{
  "n_layer": 8,
  "d_model": 384,
  "n_head": 3,
  "n_kv_head": 1,
  "head_dim": 128,
  "d_mlp": 1024,
  "vocab_size": 8192,
  "activation": "swiglu",
  "norm": "layernorm",
  "norm_place": "pre",
  "norm_eps": 1e-05,
  "positions": "rope",
  "rope_base": 10000.0,
  "rope_fraction": 1.0,
  "qk_norm": false,
  "attn_scale": 0.0884,
  "bias": "none",
  "tie_embeddings": false,
  "parallel_block": false,
  "init": "uniform",
  "init_std_qkv": 0.023,
  "init_std_o": 0.00575,
  "init_std_up": 0.023,
  "init_std_down": 0.00352,
  "optimizer": "ademamix",
  "lr": 0.000283,
  "beta1": 0.9,
  "weight_decay": 0.46,
  "lr_head": 0.0057,
  "grad_clip": 2.0,
  "warmup_steps": 546,
  "schedule": "cos",
  "final_lr_fraction": 0.0,
  "batch_tokens": 65536,
  "seq_len": 512,
  "doc_mask": false,
  "train_tokens": 491200000,
  "steps": 7496,
  "dataset": "wikipedia_en"
}
Each number is 500 + 40 x the weight over its row's rms, rounded and kept within 0 to 999. Layers, rows and columns count from 0. Numbers have three digits each. The size before them is the row's rms in percent of the matrix's.

# gate: layer 5 MLP gate, 1024x384, rms 0.0287, rows 180-225, columns 288-383
# up: layer 5 MLP up, 1024x384, rms 0.0273, rows 180-225, columns 288-383
# down: layer 5 MLP down (transposed), 1024x384, rms 0.023, rows 180-225, columns 288-383
gate180 101:477509512433479552530616459556485458551479481510506499498549481511453466488466556513437481483514525499406428442504453547496507503495486450439457406545517471515475478427531506444568454449501503471476455486546498498436422476478543530525511453481473430482506503486457534510542499541475518441
up180 102:598571541473462503557422479493477479492433511589499509538455483491499536463480510483538431496477508567474442503508466490500473484542601456514498465503488458510483504465538551521554528458479498465410495464574538578510538457560556456589516508596582545457558488512466520515490458507483484551
down180 102:491500539525529498500492438481534415609581424586545497438534510521561564475507477547451567502470562513448467439540481430509556550526527453527559488509577469531493481498478505552495470443534507486500433495467466447490532517451497525541521548498497524532491441438501552509488457497481407499
gate181 090:481497438493476530525481524492492564488513453519534509471481488475400466443466491466581419422499549479441529511526491426539519453525516505508510560457485524477484517425539559524553491443495478463515548544501539496479477513500482464521462604522551476495529534438473436553515558518488504509
up181 094:472501581507473427496512466480485428466461542408495538504515492459566517497547553538431503503497551553535442462501531502472449542469515467449558469476545527534535497497476520477478508580498482480530520497440494530444449464520529453511528515516470504522483557522547524528490572490527521527
down181 095:502487513511483496518550496539484598468449518492467616444563494521466494527467509554538498533498530510509548520550476550508477473543473472542512522505467466463452488575515529453531456520480516480495548527512553498540430504426510537520464504451510428529510454461493510478509525509504521477
gate182 089:521543569456581489545438586444477483493493502491502473491490475504568518503501509585472453522436502453489467537535512493466510534484427552494495489495423406421595571494543520571514505528536477597500489467495416538560518520491516546510533414491546481619482522460549531548497501587522489524
up182 091:555454529512544462518517500456549490541526562505513515515445562481499467550494481499494521511574475482482505513555561487548554567458443476538468534546573514483576540541463490487495469487517489524505490499500465537486539501481473494459502512471541495453443488514485521425444542479522494512
down182 086:509516494506439484527437514564469523534445479398573479445506439500516472468489481545504527495539482527540473509476406457484513552577530480481516438556388545516452460528498492525446458537408512481541538508507548500557457421464454534495479477532545430523622512502438489472557523560528520481
gate183 104:483517536445540519452508491519478555427452554541549485543494536543494587514510481552481504502522496485542532501600536514418527470488468500573523508550453517523502546512521429458530437494509493513469529505506560451464473545547488527523460454552450529482521534539461515493502495493560498476
up183 095:545511521459509495537545529565606544484515520463472440458476482484507491467593541449495489434469523450554422562529505451519490528533488559494509427499455487518539446456488494467586527534520520482454525472507485454440510440519530537522552419540504485554472527520472484422500490475489540477
down183 096:468504493463471514484536557482466531498543535488501485500464539476576411510458471479515490550509552530478515509517409600456464519484501517501537493459483422435429568390468439538418543548490499574510552494476499439499476543523464497503516474468478548508503477510566525507522491518552467463
gate184 096:527463553538476485489512490493507487518485536476470509571591564539575571513464493469472508513518524543531514504493463494553457572516459486548546562413479542478472489516517486473454508521460501461538451519484504566431597506445454547411521519499549424612457475511452411561505510439538542561
up184 100:492514412521546471474535513543502542530469490451541547466531502451462571499470412546455554550493528459474433539450458474428532503526498466544521507545457489483490504516485526392416433534517504508502564535549557552505481542477537613445546568519488422492492508468525479485548412484478561477
down184 100:449508505510465495499524470559435449503492479508499561451616537517468518479431514458522503447475520525503393483440436499526445520588415515494551500482510586474538571526508552551548529535500577541482449494591493465490533465504528529500468443471451543537561503498461471456478502539488473516
gate185 104:508483427471614472560546513438514535483449515525466490482490526527526561496465523463482512517502582443475504483505520530522537477548505491404499589446417475541551461464467459525473500494496485546482573451491534531406495556452520467491415575463527469487454551494484458527455522514519523457
up185 102:534532477536534509423540482551503505550493489560473466511490471473523534478555479536491454448418516607441464531526579492531568536528587454423540505494543525418532553522550508485545585454426496529468469608534459501539594548484524530573462530487483414438486518424477481526540492537535433515
down185 100:457484524565447538545530513480503462515470566449501512492426483508525485529478448477485547506488542463467493538518531584552483499563529414555502561503521550551546506565524475536532463490492490519455459488443570524476482461459485487517491468530520519445541434550488465508575485487542443519
gate186 099:544514514420438570537572541428508494473516464511539527484479493506479493543468465554506498485485512571454523492489432530436501419547528504581565505450605487450496480518543479419508488529469456532498538520501469561509538505511497529480502482566514506523551522521522546495500514496452564541
up186 100:527493442450510462499521543469483541546484473484526546517545532505520518527440535541450465562481532448436442531503418494470552483535497449475454482440485518477471476474525508470477452527536444544521535454464587553563504524583525520485528496470480521457467392457511554522477532488561568486
down186 101:455441521446455530464463549492515509503493465465491512504533492489494507481420506471583528470536450518525519470464552544515492588564543476501491537531430550537465438471525448477523494496484498550589502500500442500544469478454577501487473514499467457486513504472473509504515520557516487485
gate187 093:437533483526489509540479503478483564511456480532545503460486498518440533459457570539500519389516503517574488517493444553492554445503507501574569462557481478465503478455502570497539519528476389495561566522493499467509489530555544479478446456565459553552548532502487473454503526504445493461
up187 093:474503511479445516496573513501545438457455495526545512492555546483456568464432534517494474461472553609554471505471487450407478517491554526552462519505499532444481489484542480509452496439458465529474510474415544533470450510549549443477519460524395534492458578597558557523462410532434532514
down187 090:453497497466509516477449490511532474595542541455438512491519491499511425558426491473541558480456499554453447530527478502503453449494478462485470514522508466474440451482519475506546577466466471543530518549571456435543556492548526479619488510427613482482569484532561472543502584521502428586
gate188 099:544496543508520461475547473451502518477540511506517474534522539469452489485450456485576434496521543495448527481495571471491475456527541568553394542457471548445520440553457490495507554478478590598498563495521572548499510531491483518465475484475472461433464438527476521519460432443547531479
up188 095:465468408502534551531471531523477441421498502557526515585534491592462470482500434531458505479506478495504490487512524539457477524496493501515451471485581511526429487569516535490467459486507558491535489482443503453506467515499441532492486545460466488516511531445505501596495443474463560494
down188 098:456470535509549516481446482457546521513482489519504495576486506481519481554499492468477491486510516503561509500466590476449464470394446509519500563543480512451492549570498609410480387555430504491493558495533490480562481600458478508497471435444514485451483541436481446526456507488502457480
gate189 095:497435526487437486580495548509490536538561559453521531527504489565494493527450523548501521456598534551487443465458461513493522519537531548541443490480447489528476535512538455527450444536434541532525425560442579418470509494473517448568432444489500533551501520539449446458549541524432453543
up189 092:512491560553479439536537496490563525495459528474488494453533531479472532528473409507513440516454484531506550532505557573470524420570525522508524486518497521518456460419492534468548505471462502479474521453511465528499453530550454550490480505450485455440502539508479611523489469537487550461
down189 094:484506522505446491485454484495437517518543570547500410557500461559441395506516557467432459500446518455493503477556427434585440472438498473468537473479559495465521488495498472545459458533551499497524495445489529526508508472475486475522522533470578554503394444457496496485446546514452479529
gate190 103:542540461501478553535437491502489492455433528509480521511551506555541536462462467467505486472458508517466526490540438514500504472476490510524532541482494482488441508433455532465503493536471516503515574494414562520465513607531421439480535517458439494445512516551495603517551476503460503437
up190 097:531487507502598505475514436415534449468560463514537558580520507536521479486453498459448541460479486499496542482507442569507541595537518527493430538514537518521563533531537505485478571439464433445539460574511478500446467494491527523547538516465513482545544478510458591513480477463531518451
down190 097:490521512496443437493479477535520515483492501472497474533590535470464466531492476513566466509503453510572542620637501514461450511462504483529576496524500496436504489445491511441570460494504453560477530461558472474486455463500559558580483508482564524432542475466389529421513536506419479528
gate191 096:499433475515499505469495536507522488503508531529560457493515529459504524527544471508513456425583557474483438516554466484459477506571565484458534562462512466534540459560479434605549606510509482549501446444503442546538461459453543566402537465536518563534499432480468452480506543571506471485
up191 097:491584473471506461489456559482460565479467535418497495487476483531481511492450527452496482375509442438446506425530478502515411442505543490458496506483475490456541488530523529543510522529536434393542484481499432446546473424492464482513587528521508453489535494554544595543521509492470461492
down191 099:550545469441450489465481460489507430480524470492529476468567508517582462524511493536524571532404544492487532544492482483561470561405482516491510488506474505533513561455511542475459475465471567504503519522484475471453493493472473516504467530457516535490491527468539467610513498440477534508
gate192 092:516440414560595429564519503497467389418510544489515497498516463503511499472517535550530481461537528534451543523455613450580518497564492525507435463558506432511450510507452462492541562544496517475479483452502476499515510501530487506536509436508442544530518453556439462516486517569512536518
up192 096:498497554519509462569507424545530497527418490471550488481479470478491554505529471536498516519519555493510510493503481459419512607519394476483526493470472495451479400562445479497552444511458468433446520529514510503522488439515494578565525530484487505520527501613518565482434565481520449474
down192 097:545485537477518468453460510418525454490491485446501402500513462519501516466494518555498535415489439456497526559539559453476473472477508500497479451524555445460565572513503467506476521418541448541453565441494511523552467535519496502544475521492458481529418550485499467539537480458551496494
gate193 103:594485533468509499564568486460554480486536493468396494458547517525472521452503465498471508468490490505553536483448461517489560481526467525514414543481499551496442515453469476519526432438484533521531484482524517566431500555512467442433526443493487462509497428449491453436502540561410541532
up193 104:537521507484514487474538549471543500484541501454464493509457467480525592531503511476565488513495526466450508539510512470455609493471586481440491521481426515422488461508423507492538533439509481567527523497433566514560458403502525536494503506510515505527460524460500557484571514570450513438
down193 104:520528541469503461503484502535526496492446509512500493424542541530443470509541531516597493581506509577398413513513495634525481499508476450465528488478485512515496546478543447479510579545616411522521455563541532496512454526496509448539499499523503495439536506500461506458459457526461514481
gate194 096:479497503592570490483464601497523470521491518533510547506506473421482542485513463563564551468512558471561480543475529487469500513492510517463473485564518472503505505495483448522491492554475435549512540439505454531500499528501494526561496509486480509516496494562544527479526453449526551514
up194 098:539487497527491409557446493532496532479485454435471474507485564482512538457604464613523488491540501504553500515537526454512481481480523494461490488546496446493506479478519496540518491457551504523515488494503495484427409511441515486468506500490446575494511529534460499461455514465501498559
down194 100:504520484507539513515467507485488480552506546456472594516560510503572436548465481458503572507519506431575557496473475503490469475483486465517526543561460473503518469520566480487457441540529546607521481520517554540446477509518510532509471444456498511490543472515498493454478481514469503441
gate195 089:507565500523515451481631486486510495533567419533495427529521526561474448524520538432458456427479518537496509553459410486520503441517482510473496519450495532478476509498492446470488431521520440547552482493506556519507537532439521510527523495491486491534543453469469473481601502503532564486
up195 093:562508550464508551532402495480534512524458497548499449491568491480542471478491547525570442478470515486514492485541572532451473506491612421499478494555488493517491459471557541583489524530482539449499494501573396513508460539518470445478485476525468463485547500532485537482456466547515457465
down195 095:494522507439562489518529561502559521489466507484510596501427480472555476569474550498505478571553504395592516536529469450481521480497459510520470454562499521470444533543500499418534503458444453513454487490479512511533517503431555503487478485490549473509503450522526467484389487527448536499
gate196 106:471517454442527510595471562435508521461591487480528500461481468544459505569516539515482581485516556541431486506527516507543491507507517566483483509519504517528480525559505461568594484438555478500441512513507487581459527540517569473547455492470478541488512567479511504552511489525450551450
up196 109:494540485466460515461489531490487485499569461485458489511535525470531510489529571530438488468566535511473510540530485491451407459576533447502461551491554490501476509475478489483502563558514615492519512559515493547409443480507485488558503483521487468495535524496458481464439532535540473516
down196 111:489532414489464492535490493522484540538477478418511468482498537520478473478509452508444499470467496582451494507489499483549439454554529529518550475511558523481511467491459528466544477517442526512517512506492497526542501572469499402468544490431484529465477547527470498485522498450486504541
gate197 091:510533455541566539488544496507500544554461499533485506466488472555600428465475549435461460539461543445479512429507438519434474490477551451469495594506481527514482444486478442523534492562488456505490583451600488523434500479502509500476503438509539552466526486453511509499487515465536510539
up197 093:460438491513548434521584489560491502519485461542493565510523544526444504520442534505538509504553568491476445471533488477470534561484500515431480485435426506490465535589485527459511546445535491484541537402565446513557468481515525514489538527481506486496502536437525448513502534538501416478
down197 095:579513513442509491469480476566486472567495539460412490503557531489531480597481468535477520455452461459457477498448523451483479581488526543544512536517491525534539373480533503496479489505468472462512528509451489533449452525449462596507537493430485517558422541524471548522457488464398558477
gate198 106:528490388467497469537538494521532563459476489492473498486477456513485493445437515511538425503487549504510461529475511483506496476515499470468487510521480500462510497444470487518581495532524612544472520420492456503532494487499487512515467515534486442544492487465415495462471502514465554440
up198 104:502426555542543489470474461503472505439514517509490458464520549494527505471488404465508505479515497501511477440469509503453505538528467486524585440524536557402483489439493489421574547440495501413451581484496520392456458506541514565514497503478497491502458508487571543495568499478501507495
down198 104:467498488482493540501532520529463447496490480524558523562506498465508499449494495578478487537446477504472467491486485407453570510500512466532505515461514468490490538476566574512641542497474462513426609491511533500546485587570424463473500465462445397539508486559549576472504511491528444509
gate199 095:417469450492480479481442480492495515535510526484547452494490401555496471542457502433522481481523512459515545529475477516538470543524528487493568477563500518469466483515536434493482450497555494589536509459503549525554396492458485567501501471547490534477596515559521449412437501456513500468
up199 104:546531490493537516496525455520432485505516548478493398477466482580429547545452497391495519518483518524515533543547518533520441494457520484501497584493488553529532480470519507464449482515550469500520568469586499540555472552492544506461521488531466506506470508385508515502498534541427513593
down199 104:472542509481499494517533530469544516420599491481433508480480519543556475534444528454515449504485515462476566490456431507514457531535553501485437534540403554527467488494550506518507513483533522542507420480564486501548491514444573563537489521475503556513523479585502458437540536510567462441
gate200 101:460489486415451490511578511491449515592533460523527589452462493516511465528366460500493482489476489565497448499479391545457469521466534552538393432521483522468479544479516496448515454473495525475555534542461482519490527517528531508485531498496451430493432510576478499586523474516476576497
up200 099:473503490497487466489494474465574515513418539508493565481493520509513466511525415476527526513432444504521514516554486552477555539549536546570517495424506542427517473569491500529486505520463538538475441495516562533495452548510425413474518520492464446474504486520427488500463544495548439468
down200 102:436507520467518519530489484461553494507491500569483482439499521436520528517544489496505441452527476566464527517558524576495472506462488524449558501569502493514553497445462538548541529472505534492485461465465522469490549511477464462520487477543552415406485550488536510487478492493513523554
gate201 103:424460428522494548520474459428462470501535507522482526480556487472439448617529439441553498512496480519532470545514487514508558455450439525563503511543546473466513561558511484525433480420477508513466447530413521466532530529554501503492530477505504470507505531567507519538484487534494446456
up201 102:579465520513477517560484504468506433492522467518496473423513464562434583440469484477452531527464370528536520490519483451495494511452446527523495496523519447458480481543502526498418468476519443522497486505477454522489569570520502497519447392454507473525503506510470513486567562516582482526
down201 105:478534501545507471575481461542480536509529527422504465455558502521539522541452555525505481502560524501497500490446490524504494586573535498439502481530555479570519511492550537554501462492462541450491399476555581469513581511593491492587475501486505442531454523520481512469534483556567441533
gate202 100:485487475519573473586460443521504562543522478483463572427394520571502445509602488492462540494543604448564426515500539587460469521435458569536515483482572485543521522541470546517572516466531446492442484538516480507505479460480533534490502435483569464473488435479524466518505548554461528518
up202 099:522490558499484547466476501531529406513455518462551435580505509489553470452496412555493441393521475554443528455552518487498468454522516510461559504581449433463497515488542489518505518564412481499508509494451467467470521493527484522519476455516522535518476587577469525490508478434550501515
down202 093:484447460469474416541489510493550509491488470482421511504426472485517565492446447483480532492458508489500524543441570524463483481519507514487441513529465464470524440461508559516523483535576514503491436428514512508463501449519560421464482529525555468511484461492531550453440462462523488548
gate203 102:438512442499404500507542456498582488574526521512482567502581486550449489548491535459507535550465494554528518554571493479556473562465493475555457427514505501479467472600503485473587467535508553466479514461474531549523470489611502514515560420514503438473531573524489473472500503422494474477
up203 101:469470491453575435520461524474475531540521472496490471533568494476439525451462505433489548465477485517480514500507448517558466466542496581501496500496478458473474545456455472577447523520474446492484444462511529537539476511478456448496500547497512512524503546490490437437450507491512509552
down203 101:496486497518426491496482444441496554488521552552497502439457488533477515457480461491472515476478481492484440450496512493491538466484545484483481510499506441489491498437515492549526539513502435549528511531484528566455529498534487524521542469513468478483483505448469465563557410485547509396
gate204 105:496539461502501503399506566430499543472512531432484494482486515531543474475500457558589543487427476505500534493481520493524479486464529518458456542500478555578549539484528538497462501520535482546528480431510557506428475522489546521464471525479466510527506498513422479519503429498427513493
up204 105:405523482512461483493505529570495596439490563444482492509537441479524465454535434563484626555500464475496496475488481509479462515493481460560561498492503432500447449374554454531485489512522555490488528548540461482467468502522455473501480513549507552486419524483430520504441516539478494531
down204 106:433539546498439531570502495512439513529494611470508466490480474493488568449555545547496485463509542522461475530501575532436527526492465489525523538463499554540469502462431505516446573438440504461430565433491494482496490459524509497540507545491503515456549465429433469504530465477573408517
gate205 101:447555470562481548472496508501461503482477444479498583494490561482442508539537530459509475533467583453521532541478549504538491459513487448528544500502489591513488463479525512508501532418423505503441514565573508564522535467567493486456513534489523459474441438453525535530488432470451485520
up205 096:524475513488497544443533476463532476549416521531452489482459517520585514542508479508570514479512529484421560551514526481497554509515506522567484522467497427491512583523478502499526588542538493480560551483605535505489542489528528483483469504558605534585468474478480458449498520494533441552
down205 098:554457512538400444495534509431544472511493487462533551581490554536491537496464504472465499528446450439516543546484526539495517465524478506502519431435610539485495474550482569508443574546492418486550435580398522460525503521469503500540470489478404619475527499539549518486417451508588555476
gate206 106:485487470491481557513500507514424465468540461448535539531538487531479504542520474568520496427550433507595523477487520526570505445497501501442509470524486498549477505540464553464446485505522534487507514494503504425472492506568544492544404492504509548471513482612497564499507467501492496576
up206 106:511500480504440496533494535538512562478462489548518541430515492487487485505497545479432420495510528401501537529471545465546476523553517524532468461536533560512478527450523492552463513461498504437486474517527511574409478605515478469484533427520544465567461530457523437511473485464408469505
down206 106:491464457565496486512413516492460497522537544473537483479528520464544474496462487502513491500427486501477540483455495481508427492457533492505489462594580571517484518461532447551374491505508455486463546543504463543485504471513528525494538469541548514445460462490500479472547460465460525511
gate207 105:492469482443495425535490512548510597535488499434451472507558497458469521479506432526507471514532508506501472506561467479490525502510469460409505542486491484576439526546449437498484462460479516549487648511477514579466538569500450484527522500507454515489489456492424535364514486499522580478
up207 102:537555477514497534499485498517386537481452509472515507491473547516505532465570518507559463514519567473495510525556471440494453604522517463557448444554461511534493463468541496497447522565546544502420454446425461485472503474477539488496535446453513541454558549542538488456457491476455494569
down207 101:527503509486421504488510545444523513522509503482466464554495448446464529553474540540497583552458454571529624506520460552556495488461520560534441458549468408446478471490504521520519490526519484433478484498479580468509596464473462502521468485413461493499527472433559495466461482490441511519
gate208 093:459497547488509485491557526438504482590462465467505495489520602473466521454460491564551447441495490518486563503504506470464527493560589550578436472530498558480497483485442496523484525529487493477590554488507534509450452511500550487493465502402490565457490501491506543480493516540506477560
up208 097:468483533574548490437408476499464502528496563533510476559516488482486468562497514471516483555479584450513489501540591523497540458383479516436482563542459457507505456461497474491533442507547475479489530497470470423471557504521515461524478472414570473502523569534426500425499375492504539515
down208 096:529560491536482500506425519461418547545530578435541504519481498554478503589500468537478522487466502493539432505475497453470539480485544471525463497487520532525483536504468504478450462516549501583527499494507544446543474398520472541412476496538508478576523446558529462536483493519497467501
gate209 098:505560567600544484442529493492530529519475403495506506487532463516490370557484519527494517463584524461540455474498508516519536540532452459565545470476523519562472536493452516525545540528478514464425485539470488479498480531539520500478473422495504486429507372505454500453416490578506462559
up209 103:531504394450491495557538520484541533443533485488473570532514497471500501533523474594549519495486446478400485533411507434515486438546589504458561598542510518503534494422482428505500525542517523489561458590542508505518557419589540527470516520522566519480498499450480479403491455519463480479
down209 102:566503423370454490482539540564442468395491483451472437500465504532491575496562500453548474526518511496514468479459488577537511483519561454479489492421537501492468509447498493504537502497521513477526457517589457439640471499484478481536553479532469537504524545507547526644580505478460542448
gate210 096:479548472430482461488481595540487576514506505515454445467477537471489513449532513583520494545457418451513554559573447545567546509495507531526471532535483560494489432466503448499518528522518539472475556537469454456479485541536517464559402506454460566440472523505493534501534531536460532449
up210 092:463489531545519461462503580518457496533488515528490508569460462473537529527477450497485459566517511445460491520456491477539561527492506538487520484488434447508490500443469507556464527456531542492535486514478550461400485458561582520455496466508525569524490469481535491556579552523555453503
down210 095:436496407494508502490467461500514490551508534506511456519462449506483548518538414498497492557490578480453459484503497529464450534523521589483466569587545541527498492441451500440533487496527499497465475476465446496474493460490445572453506538514499412569461538463485511545437510422548516509
gate211 096:494522612472490478433474495541533509461462465520473538536460528530543535545485516544486457483481467461549506543473456542539435463495555503532442498463494512504475513502497484487434491476464499514584504405551487484512558498514483485483531534528529475507620477528531482467535505479437523465
up211 095:506537505524581511494442528439487490546617500398495509473546548515493511521499499521502428524520424509539451506551448505487547452533411458469496509490528524503536488540470426559541504480398518498482470532573469459564453479531564472451422489540501549458505441452533551491484450552460473557
down211 095:481468496520443499527452572493496479520530444499450510426482512570524575491458569509532453482509369476551417504496417489487532503440543531462506533460515438530467536525536521502535482533517435504453477569480473461449514479455532500486468455498539419465501547483429462514509535467476501521
gate212 097:562455456523593463502472415521576493462476512449479501494457563486474525538497488461538498489528508465466509501451549539505523507459515469497500525465541485542489457560494488514459488453537512463487443474443523524575518473507490553502471534442501532440575478486438505525565563538538457505
up212 099:533573491552573508419537551536500549440480474483548485535502558452533516481516495536531457475551544488459551500542486497549524465487588505502536479522415488506510457470473475500487544469452536531494465511520448477477489510496515508619444553480524404486503503543511461485475583547538429527
down212 101:409501558544517603502545514533498446521500497507525537506440430525524498488438558483541517506548508481456433514526523592455459500468496469516493427531477469472455502430441498517420508463454456549479520501500469501485406472510475488505501531528491629482477549511552459557489463498481517535
gate213 101:545522578463500451434438485507493509519473500502476587497507527533534561529567461535521485456496485534539555495591500501447533462477457522504466567521480500433473426541532526488474528480457405574493503535488512494477476501530504519538544520507456588485511473529480551454484447535476462443
up213 098:489522483489532477510448528566550501517516472549533438511565528499578546545557512505477515501476504531449474565505495493522450478489502506490519516496498506451516498442439512426523481560450542509541501550555533546471459467504546453529476487467515534473496524568534481520446534522538496447
down213 097:454480441471463576500479499519516366418437501537469496557534532530426487462530509467488455475444452519489511472458557497553470477543487534537500468456475524517492515472444470556543456550562465491516360466512537570493479545422477536478491474446486449527493441476481525570519536478499518453
gate214 104:508488492507526533517549481554496432544437482441515511474481541538525533491470445506497483546503452508477531566469495479403540436533545536547527516507444633393436448532492519504520474439480523455500491494407534525460509478600548480479474499515420493577519457510536448505444518585499485500
up214 100:494540497471529530539485522499419543497530532493538494455475554528505522507477513552433495537494449508540484515469401511594437500462506494518571479457493551566567552434527527426518513505464531525488521478568504578537565491425475583534492520443474485570567525546488482477510523467510523491
down214 100:545425492448465511455394463549525520491516523464499543419490539527478576503500490469480574422454504502511536455486524484521477512539463449519495489525492524470476489518496584417511517466474478539542584470473503461481562491522506576467511460477517496469552525515482485449560557424485508451
gate215 100:555502489441562496553467605487533573529496489417497560450423545521469478558476490522474530526455559500546411461543540495504539435517490466476480481520473482503566503403407516483595522473481524499483549519499442444608497535496489416535545514515522525478498485469481531476471529565492512450
up215 102:526514438516505380454444472537488464505401543520579545518491472507478520468520529466502541424512472522468506572484444485531503521549506508483441488461563543486566428514500463557485464533521533541454514522536475485523523490501513483549542464531473454564475428515473450568470473439549530448
down215 105:510537461483519493508525563435536518461484499468510514465471522543534479508469464488503454431510518476588484485452545506542484531506508519492525541480511471504479442539438544505577506515519598523435522515536520528534542575531480455512544518505529488486435517560441508538520535581491499477
gate216 098:489539510477548533517557547454510456519444521440562496488461491525485509509553508541471455475517449525505611489554484532533453514570548475473413514512438528537537477465404544475411489543474560505488498460498456481488565484550514535447511455492463434515463461473497500495579506518533519539
up216 100:520526516460553520479598521470523477445535492572471444571548465487438511542468522524550512479502483459484454510479533426429535443491397483534472498448482427500517522498546490524522467532492452557440514482483460479510562534459503525529471491476457507536461457593463431477519546531478460518
down216 100:506506498465531473544537581523513495538495500491550479505466478526558495474421518495495521470489493500481485496556420502400505517485487568473456491532538554513498538520510499522449518512505489497539492487396503521436545584481497490612492437515415488526514462498465500457501521504468552543
gate217 092:510518521538451515552557467559485465540512465446524528526465503507519526513484503464519511534468487513472513561456484502555563465501506536548481536504568529484477477476482481424529479485430536499561514452505575432537532461531566521526523529490473588497463534564533532467466560430503551625
up217 097:547475507573429475582431498500494453485498467491455521448493466487496499570427449448555507505481465521554609591544480490548501485458513460496529530489487563504540549501490474499552516493490545523500470488539563476556504541462512531537487581536515499489511499509524524488517475413479466469
down217 098:515495539466563540482580518497540431458515483490445536551508504517505413526500443475518522589576494506561523452509455442440522546505465535544553502548429508435478474514488583521483569476527459531478498398549482446514428554459476462411458466471511513443469483469516521502503521478489510466
gate218 099:561478476509493452494540518477562434517513470519436523441569542454498477477514540492484527429425495513438451506503516526470459475347523532537506557498436570510485476556522507480457431495432569459441499566496486441491554532523531502489558536547530509543536489472501506477498591546523503536
up218 098:552503529465552523573480511516510475492529492510493517518501505519523465447532520435503521554583483528487435440514472516433566455555528431481486494443454579501499466551490512492552526471527523501548450590595466490570463489479492519523465555379436524576467451455505441481531510457505489457
down218 100:426453408513522521494478438495509581484468435479479419467465535543499533503460501545523493445472534535504494423500488488499495519491478531513474475517540475493524546523487555480559474486559473498472533498536507462462529484416552447445552544502531494506565526488527477483497455547534508487
gate219 106:466495426488486443511543530417478542560497423491497489511543491491494501562407472547557513560534522569475457541494540545509499484530524572563519436456474569453528511496492424486432522485450521449489558469525485594470531514545524555513431525519516561522501507477468462488475473567506495482
up219 108:559523465415492526495542502591518538511561436480510469446507504484515535493486522539476528591478540462496405466585476517487488509543472526523550451455461495457495463443524501553497555446520426534545471501565478437518502477424497507498512490503479464590514534558468485511502495470517482524
down219 109:561495461483493505510474455464504446516481442563472546503578551496547448551517477499501520443531483559464429494460505495518456565506477443499533473444465445482572539518495493425545459460534525525461497466529497477481509514522475508460523555546511402515627465515483440444480564506519470525
gate220 098:463478431440458600444540519555516460468517460434551556529557489495514526562563460520504506476504538477571499471467507525570507476471500437494461548496492558568528481500509492483521436533435461453475475532508509548397464486538515534518455467416473430531512536517487535472514458458443503459
up220 095:470528491471494457495449534553527484492484527475533557509512491557509544538448481462490494504493497560587460520502567510573570493413487494469443525505505487480466451490510524503501443463492504522445565495496530549478511528475496508488481494517491434533469525488468532465485479441476532486
down220 099:491525424552523580528466466534418519440529471479477449452519489534522465447433471509508524522402494538526486474507394481463553437464477506560507478498533548557492523509533507493511523553472503536515546497516434519479505510477438515529542425427500493515536452487450453508432492461547455477
gate221 096:493546448435530506470540534482533570502525466553516469455478561587470539516477450464583462538521497534473427478573426515478601511496531451462465525566457519511492489535533527497547548442533468554416531484515478491534544488437462409509481540516537490498481476523529534520501515541548504458
up221 099:507525545519534561516529421506505502496444453437486565468535553576524463467488600517483461429472539455480502543517504548581506562566523532477457504413484529442463545473557486456522481570470499517561467579520477439492542477498523483473550492484439511524468408523439528533505564519475513537
down221 096:542401516504475487523483511431575457484498429528456566507493477486555475532464532447565455467478501501471492474594473445424543538485518482473461571476541475504493465484558405556546529459451509530550484458511447501492474461484525525487448525491564500511456492541508494520501517526490518545
gate222 109:519537501512545455441470473468454483521469504510408535454574494493591488485526504488500538490502518446515447500507509501525509456440559476480513546465531468567448462515501498448508465543531547553449575429400539522453543553575540481542518501481474575507531435488503557488567468501501470546
up222 105:534434509457510511545476436583565499513468457458481471532510468521508506584500556484582544471528539541495493546539464523495487459525484531464446601471372490562414453532507542512503400429506526475471508432541512424526554443480487520485490500523518513516499437471487477464513461483498523495
down222 093:516488499498475490493529442502528482507472508476430483473479488466582524478491430518536513535464513490521492480523514519551511506501450539490473558528505481499440451543526505515504500485443490509480597472465534487478524496568469523510468479494442529549418420550533506539538470507431510440
gate223 095:472546496465499555531583482476501547553530529517455538498564567477491471493532550511494578566560531506512491506461531488483499511543441461511478513463516461536533545450561499450497575562528521561531554489460510534462542424544492548518511477465496428540504512482503479528490452445461446539
up223 098:517527531470531542437523467522526485480544605465495513527522522484597419500504540486491477488559488504510486492473572492478497504536515527508504497519481406519472535438548541465478469547557502540467544537521491531458543404426477590530545410460519541532489503475577489528506456460494470499
down223 099:501549543512514471478489474524499513492529536485524488431538495433493516532472507519535468495430466498447507468505485504452474517518563524511483508520515474491510467529511439507467490533503452537452534397504498503495491485478481552512512481517490524494477522523514500568546478502503492537
gate224 100:446521514568505466510509523480526541550480483538493502493498502479522471521464518538485486560523502511518493517494451542520449568490456503518510512490416473530472509525444449503492544421456510545490520546472479448528482450487516555519435497508495501551555492434476557476482522470432514473
up224 102:525517470439433529485459537508494506482490476502538533523513535529473571517487482471585549482544511473390507468459490477501582484532509420482488499490540577472522501422484501477582525448468481536598508420534530533433548520541494570483508512486465521442482477560503459530510416471540448457
down224 101:500465434512546482520523457515531495520452414530458504471375549468522554532527486515547515479513528511455500495552534509419522548541488488486497502404516471500502496451492388492509469469531493494463470558490599537487523466551514453605545536525531562486469495534550542502489560478484493418
gate225 132:560520515454429469480514421487499479529470476513461514513492587479611544550538438498530446416569425550546482573468551456502508510545492472482430502490507545510456464489449527442531516521512514478498486515515564492466505502472538501454444590514466439512485466474471499444506504496456556463
up225 111:513495505564520470495470537524549519494422522525528521483563425490477540500517495531500542513492605486485452485453382537460510529480546467524514448445512484546477439532591448460521536432519569487493517480506545479492517497494565484497501400477481533487508551542486493495455527541515487494
down225 105:507558516525542545543524459436522583545502485448544601520433495490447458500462522451562538561432491444489452466546444588536464502458546466533492490468521471504522540489468471507539521443520499500505450520549463482525535489530471529494518471528532467502538603472460558573499493505501415537